config = dict(
    intermediate_size=704,
    norm_place='pre',
    rope_fraction=1.0,
    attn_scale=0.125,
    bias='none',
    init='trunc',
    weight_decay=0.072,
    schedule='wsd',
    decay_fraction=0.664,
    decay_shape='linear',
    max_steps=8545,
)
Each number is 128 + 32 x the weight over the matrix's rms, rounded and kept within 0 to 255. Layers, rows and columns count from 0. Numbers have three digits each.

# layer 6 MLP gate, 704x256, rms 0.0784, rows 565-581, columns 128-255
136082109146109177134159138138084122147126120153104143096056136176143143167139112122183157108064141070089185187168124117131104092161121132119178145135131102109154127134153047103133106166110157183145118134100129132107080110152163159114099163098173124164127105119111134163080127156156135167112084141109132131191068095117169156103188092145127100067162092133130125133174184080165170088103
132128138111136172104169093169121097143119123135113154106062167119101096142090118129172190116120123118139161126165084141105136055168122172147139142143113118140159106102186129100116137154118140163181164100054065099194100143182088109139131136167109120165145117135179162100101175126143126138145053181135175109186110095119089145154158151164139174117173130048131121186147125141158158186158
123112133108113127141094096084098098114124103132140129179131160159190149163139146117123109165111215140111114190159157122099150148105140183077134166065209095129175108150212104148078077075125039096142127132100119128152120103151161077150143124148152137139129132175091149188141142149133092122103135141157110124116101083131155177168137104208140172179129114136084181153100166179128093134171
109110086128140142101090134158122165120198089110131100115089110107116106078070129136143175163120128090126154129167102122121123141093156102079122131118112127192130126131144157103131129135101134112109142129144113117186119166078080131179073130122134111120174169104110117173090210128147168092085166173116113130100132172140136170146079121147114119113098150108109127113185108104129097176122
130156089144092140149093128128121145105128142142146201089128088123161090109057085098108204155096091167174115094104192071135135089152123118091151107136152099108097085203130084129171058122127110100200118172109109113082140110143089173097080133087079078097116173083107112117136107088129164109091125081183158132171153118165068093072125190085089173127073132081143168149178119184060153163189
129108170157093170131128114157157128088103098147184114195190142115152197169118177203095107147123167098095146180155102104150157084137142122139109166114128127093171144136159114172145162107155116174131121147162107129089126095107141128109146155150103094085097109123092152105099094136141129137126162172171143097142110078154159100181167092129139084121074168142095128109100138105157134165148
143124129120121170082168183133133083164109078201048121141127066110091135091157154122213090090033133096146132135206141140113127145118098129126087066121158109158100154118122153138118142122203126090143095125158126155158102143148101156135120163156099119093092048079111162159126122137070103107074181182095147139154122153105172145108115147138117131116118081143100096138102130122148073136160
062139128167099103151099225151096122128119198096186120096197103125120093103058117156145139149157137144165132152065123137126163149136118132118074113127115156111072160110112156142160181109129174101113127137068186063181104174132110152152218146107147165114109140140137152124084169064137091112167086056118139129131083088074078094105108100162118107123154138128122106143113093100165154154129
099104177078114097127100085140148123105142098148164127129178109151123136153123101174161160088069109110147135099096133060132195142101048101073146120156139082120133144160169139113140123143120183138143106135128066170135082174089130118107148147162107166188151193124116121139113125176122165119182161140144117150128116184120146130148109115106086105140165118150125160121092117119118129130114
096149134146097135125119099137090107122098113129130127157072109183099118093119100184127155112098172137219121114172049104120104111134045166180130154085118086128113077178131095160091140153140159115151201108161119068149120176099140156124111087137155074093145137118138183147120072114153153126127149167129171150150048158130059122114155102127137150137112162156154095133102121099123132139107
118124085120075067049123105171072116137160164116123080027118106162149112126130100119124121103129124152101125075163142092149154168191066157127126141130149139109121088137119120127080148093151102099152152155121078102137129154129129098138096129170097138160166157112161139167137126146123107150110094192143113123148115137234173124117212118097123075121111108141141095117091174121122103153126
147124137115142088102081120092113092160134168078101121090145160163183123091167075162124056162167155172145116151127147127183118057118144156109147109111172158147144080117174113130137116077126173123136189142109110151137111103168157176162136127145175108074132095185054133137123132100122133151159114109133128067177092121110192139122131145119139173108137094098074094138119133123114142171109
178102147129143151197141170064140112140102164114117196154123084084177111185090137159154107109102105103179196117166117161139102138120095152139165193181137128145114143149129065190094143114099095162087100149048167095143073141172097115156114100140138130152116124091148166125156133178179150076066139154174185191152125158176109150139193089141118104166104121115057116113093123140185112183106
109057088141128180156139135126076103123188081172164124120086116106143129170215176192127121128120115135143118122195111059087116134095106139141164140142110125103100133105092140120141145118137109160146124130131143149183072151159173142125135131099158118101175128107152112120148161037165099191085163193117139079141117004124158144145135068128145135188143187143111119141193123130155122162048
114154151144068092102142083106140098164176147131098139132149125134099116152107065102118101080058127113133149143135141140132132183128131160149122100127160164137110062124101134186093132139110120149125147154075122131111169093142038110163101152112117144121153079121100089099146120169137136108181121099103156116135133107126221143151139101165108160164130133165114126102091153102124123131171
137152146081096187088088149132087148170100171108100191101124132048169150181079168107125191158141051150135103199138084138146072101145123116132093178125083115067156031137105157128129131164171126169149185123113132111171092159102111157106149146108136128114128130179189130130086127099149137148158080116115158193135116107132155150115124135107081112205057157093149113120125165186170126110127
084178166140133180165099063158115137189100174085090106147104105106104184089133081130111142188118125057181102114135129161148135095111097106104106179091156078104148114112154113159129180095105100116139119131155104120131188072178180141088154183148164130114131100165187146109159129099152132073116150153163121116142112138079155116136118142147173101107100187138137152079145105091149125120179
# layer 6 MLP up, 704x256, rms 0.0769, rows 565-581, columns 128-255
109147125178164151124151161118156195101157151150137070172148164149128140099119134160079178150144074117113161032172103127131136134085141094120107115098137116188169134033154127087101141102183123144098091113112146149141115110107119087127126117108101109123143147128098097120149136156161175090145097120091130153100134110136173116141122138123139149166126159088161114139125193111144124097125
154113122145115126126155061099154150112166114115129124100060143132111070200152113171141102133135163105153155137156153146120127138134159160111141084158202082145138168140159099106128204132090153127139130123116095119126140085092060118084101154160113152155071169114150155113109071155148181151172100122129164083132143138099109108136168099093123102147072154091129126063145176116100117143138
079062156113202112179143057119203153166122113140130189174141121161118191157106137153122090129166155131145104170108146171141080090113148159088116060079154133103106113114069045091133151146162199138123091124109057182160135095136118147107066072148103164149179159150126118113147085092114149159156171152137127159173152119130128143117106142131088122182128074119113132148058117145105102154105
106129138163118143092134087138115101143085117196158135137171197060173136148108114122075179133107086139103194132129146100148127077130089204147098121186154085128131143140086102151081098034144095133131093201108127135054120082135116120086129135119135111071203121147087158148177091142125106137164102130133162140092106150118117111171066157084074105129110048117141121135121164128112141099155
172136119082080134105101156116184193102094130118158097143116191117143072060187126102147178157190137071126144108104224136117138153100085099166058147082152138127099130132173068162132155141104117103088092098126158098052177111130090132116106131116122144152132078156084114124140161092135105128124144072082154152099138134134177154155110156156145172120178120140142153134116097130144124126186
106104144095097159083167104186133109093162104086120138101105117174098179135172092111119094190098114120066163084158140077061161132176138178133139132101151159107101123079190166108170130135120117170110157103137116170114170141147149160148123133130074137113120069139091134108147096111153151142142126139191119161137105063131117190107193069174166100135160126130121132079162110165120101124161
089137146105202170062107089165076126134154131123162119073125141208130069094130133149084107213093162182148153123101102101125158161140133154113127108129097142142211139126154160126154134146188154121116138150118162077128072101091191134106143111091099143137138144147098104126115146155143177102116120127123127131068089106191182073124111079110097129161095132127156137149128183150097125068069
105114103105101120101111148142106123119094185120127115060171156056100109072121184069184103157139110088134140096145107150120097133143136141145113097131104131080151121128140163134161170158139093120179106094079103165117176112093095129145139109161131060145145153168139123112156122069155104102113122091142161169150161131184151090127150098125114194105143123165134153173166157119146152081108
137099121155137107132090151143133135150059168170100148147172139144166144121071190188146173114111183129162172147127112113131122118107161121125127141144100173164140148129146105139165123186129151141091120126101111137110134174171083121154112109099124131092120120159084107095150125140196087127142107153113117081153206136125177172079106132151140129100166179167123139095096134111144121113133
155102134116129132141123073124093080165123174063157180114173119106184162130102128121189097165087151102136106092123128157127107092143134156153118153138175128107114145080102114100043111201072118147069096155112169122150123172166100117163101125164113138146175203161134132138096157145109147127172103110103156144097143133111135165156111181183139139138059120101087124089151111186123142147127
157159102130116128123114172061158124078169134136156159112081060153140140153166080071111118162111132143084106149101124155144070123086144038096088140108119179111143176123131094154096120095106160129101117114147075122095144108159157159105151157215092102151160151096138143110145126128111074100107155110074101100138086117159143195156114161151146158108082091159110050163094125092098183075133
150135138108203065125099139149121122118142092052121131087076059112109114075163099114076110083148147106089103154123108123109117101122089114107089113154100091108121170120121125131161150138101136058074104150133083162146158078116184134075168131101124149122069138079212141171176136149158083120156154096153150095100115186124136134138127179153151142110185176114158104141056108163076119061171
107099119139202074116106161111151148163072146151163189207161069112152088095117123093134148128122098067138098113130053093168147060202120142098099093058149171171114104179092195151064121138132114100099074146109159098097113123152114180121167135098137136148147142123126111159165056125097141120118184190125163095140135147145128130102121144089156091141079123136133166136081147126083124109168
157145122078137113150094105117120120096204155090113120167085138127079146090163125121167106158109141130114104122199185124130187089156145061156137115053163106182182147154146060139168157064122125165150173133130134127147148098141119211105179111097099127160094073120095148088143134128086089091111157147149131130150140093123152147156167135181086152188101209065114126166118153142116119103142
129123115178141137140103132094123157123065105087122076127126121150165113157109135125127164113165146090085091169154143119166069152090160136096120097149133124097162108101120150179167126111074138097122111161145136158185132106176158146115129108154137149098146095153072105141107135146132180130144091121145142101138128068130175124128150112169092156127159143132158113182145097157145166150153
101177127088185174139142136190052188181118161131113163157139154162155165096097152085050106139145087140152106111144107135105082098054105106112114130102164069099151113153182146094145094130103165140113177117107141123084104179134172111165126116131158153131094093170153117101102151162110109172118133094159175105124154097142124147068182150169169087176141078033160107103104072081154148125124
113116106126128173167148124166132108143102189080075117104070147168111213154130104137120130135138130111130135045165127136164143114134121080109106126063110123116100151188102101195113171145165100092059104088190100136072136161130083135113099100131120117148160122152121140157135111091164061143191150171152132149155108168093043159090143156149131072156196198068129122054162077153133155083131
# layer 6 MLP down (transposed), 704x256, rms 0.0718, rows 565-581, columns 128-255
129121116130131090131063158121161150140142146147134172178141175082083086097155096124072119148191112147132107184102179145115189103085091109103132097135098175143130140150105193172145150191126117111152129187170128148129132122125110082132167079149118091123090100121150174086111148107111140135137145137166156114088183142088091126135073149120131167189076116185117147121079046125156103151131
114123134124086124140166139176110152147109101142077113116099142205000111181135130138133180174088129096144120125131100124115113111153201179186138100149117099137144160127134145124137169131103169108153104068141159120164130097155115068098140180161152108141111108119130177062152089109172162139141108136166147144145110120111109106145164124119134170094063122102155095151167140102148157193145
118125169128095097152178163107153138131146135167087100172111094134141071131140172162121140177176108163053168166099116124107154210136149140147178143072134034147138136100078067162138134150176141089140201075102090178139144197132137200108127110132128192101087096161123172114093119142118136113152084138137196127140184119138115106120146141129111106086108046105111140157104081085099102148113
068047161173134151124108078096128167158087089113159186077103191112112110098118089161140167123142080139173177055128095146105191169077096115115093079104174145160148160071085138118076170056080081081090122081133164158152076080114125184094119129080118096120160129104084138115144159121131116145175141143115123096078066148131117125142111145139070103200077102161098094174142182154055162161180
130137104144065170142109111101133099113128099163126152105115125145155145202108191111144143168099132198139063180115108103032136181140117115086204122123162100114075093115086055115109162126197128149137117093150099100070114119124130146085158095115157157062136186086166185163122063163140123150058108152157103163100124138147077189147133141127130140148139147186151095131097119155130172144101
169102084088124080150150138113130134120156151130093130084152150171057060119112157141082127111133123116122163168178125103153124155102148159142159120174157115151131115113160086102108129094177146099128146065155082088138139149123144111065149115182099082140079093105088093036148122095098104136167141108093072104173108207098166105116135142134060159110130141136139180133166131135145148133113
157074105129112181116141117149143103114160102102160088158154148122195102116175120114150105231099163122097150110136147088126121199146119089164056107122148130128108195110109076162159184128123160099134049082118126151178151131135127164168101162073150137183111133083129123162126092140117109062126140123105137142101074139154174148108181201151110093154178084044158116139138095117129118163154
126095137174079105094129095134166108134156089154107141133114154159113141195104096141101136179092190105123137108174121157139144115110079160134154103169172065098123154162155140100112137160173147055132128046124150124133095140169103092137128095137092100122159126091069217097149131123127146188117127164133140080133087174119129094103128161069130174140125138124128131171082115165184129082173
119129147124143189146114140093095079169132129113079145140120186137127110138155155145120097104178172104165064097116151101115136118152182148166118118091108109136133133160097150137114115132132135155124040143143138098130103096153080137178148118108099106068098090155137168095173162094163179149103098137078128112143139101116146133134116145138121137107103092089120160110160126104153144135179
147137140112127090174081102146080098174118119116171189056198110176225121141102118154179133145101145138123105105172058101136140064104089133116133172128145065164066182149111104150089113136126056071052180037074129086124129153160114142163103138094123093150157186101111158114097117148152156158134103185136137154169098152144122106146146109154163086127163126098096112136126120129123152149145
070147109132142130130144118131146127115182123144190139172097103179083170163116125121102114112158136147140138119129090089114140111163147160132092072154142216110160156069147159133073102053173143150187197066171093098117143173133189124078107127139144135169144152137091106138138144142142119101107046141110139107129105168191182192103097099151116121098114194116104084163075084081160116111121
106165136106127126180104070097118085166126183080049141082126127122133139079157139133105088160117094137094117103188101142172102100101103107082165136184145148182107144168157115095108155140137128075150194219195081093142146108199103139111077081154115166085113133145107255139098130141160137125148141104143109075117140155196114157193173149096132124155133128149134096109106116121107063082130
127141095141092092153112063075120163125197094092128154126127118143060105103090140072161135154102150105108099196137115114166110116115106182136098150119137021142114195149119149047109169120181090119096145103083142139148138154107172142166158134136139157116119071207153177166147148145139121183142116165148118105142126125086150143143153177100209149249124110039140133122110113149120112130176
133128129217148124141168151141108131130160074128122107082108150149110112159152119152135164159119117140140152138147159102146130216138169152141098141130146230083132141104133158136088103140137109136144122137122145136186100141100127073183107142128205178121128150129143000149098140107112132088145145078107142103134117118131128136130111109119062068193120165152123105114146115126146113089146
042128090090079142079140122133120114106122125092093111161119166108161137139094207095122146081090058180151108085101163171114092128141174129117168122184107144127140089158102089143150174129164111159178168157141166145173100134135191077130122141150122076120102142136184183160110160128087101171104103130084156161091157148130130101171146093114164131144142100147103159146153142144169104160152
165108194143121131132114187087144143138128155130166139086175170132175116115150113045119104149097169092140169118134146151141116085183052054151117164102175043156121152131131041166100118106153131153154122097111178130093144121122140128075128091152151106123132134134149000136141140163163140139083141159114114120105119070120109114074134144108180111131095137132177131154129070166155084096132
089141180097155044117176077148139131163137104084142081167131105118126133109168096137179160091138139158133155138152131156158094114113138152165072137080045105156112134133133083110123120083130092155127177109143145200192176156102094124124162096141170128154140104159115075157183141161182091158100132106157183182160140130151104153141144151105153183111129080115144096129116120110179127111125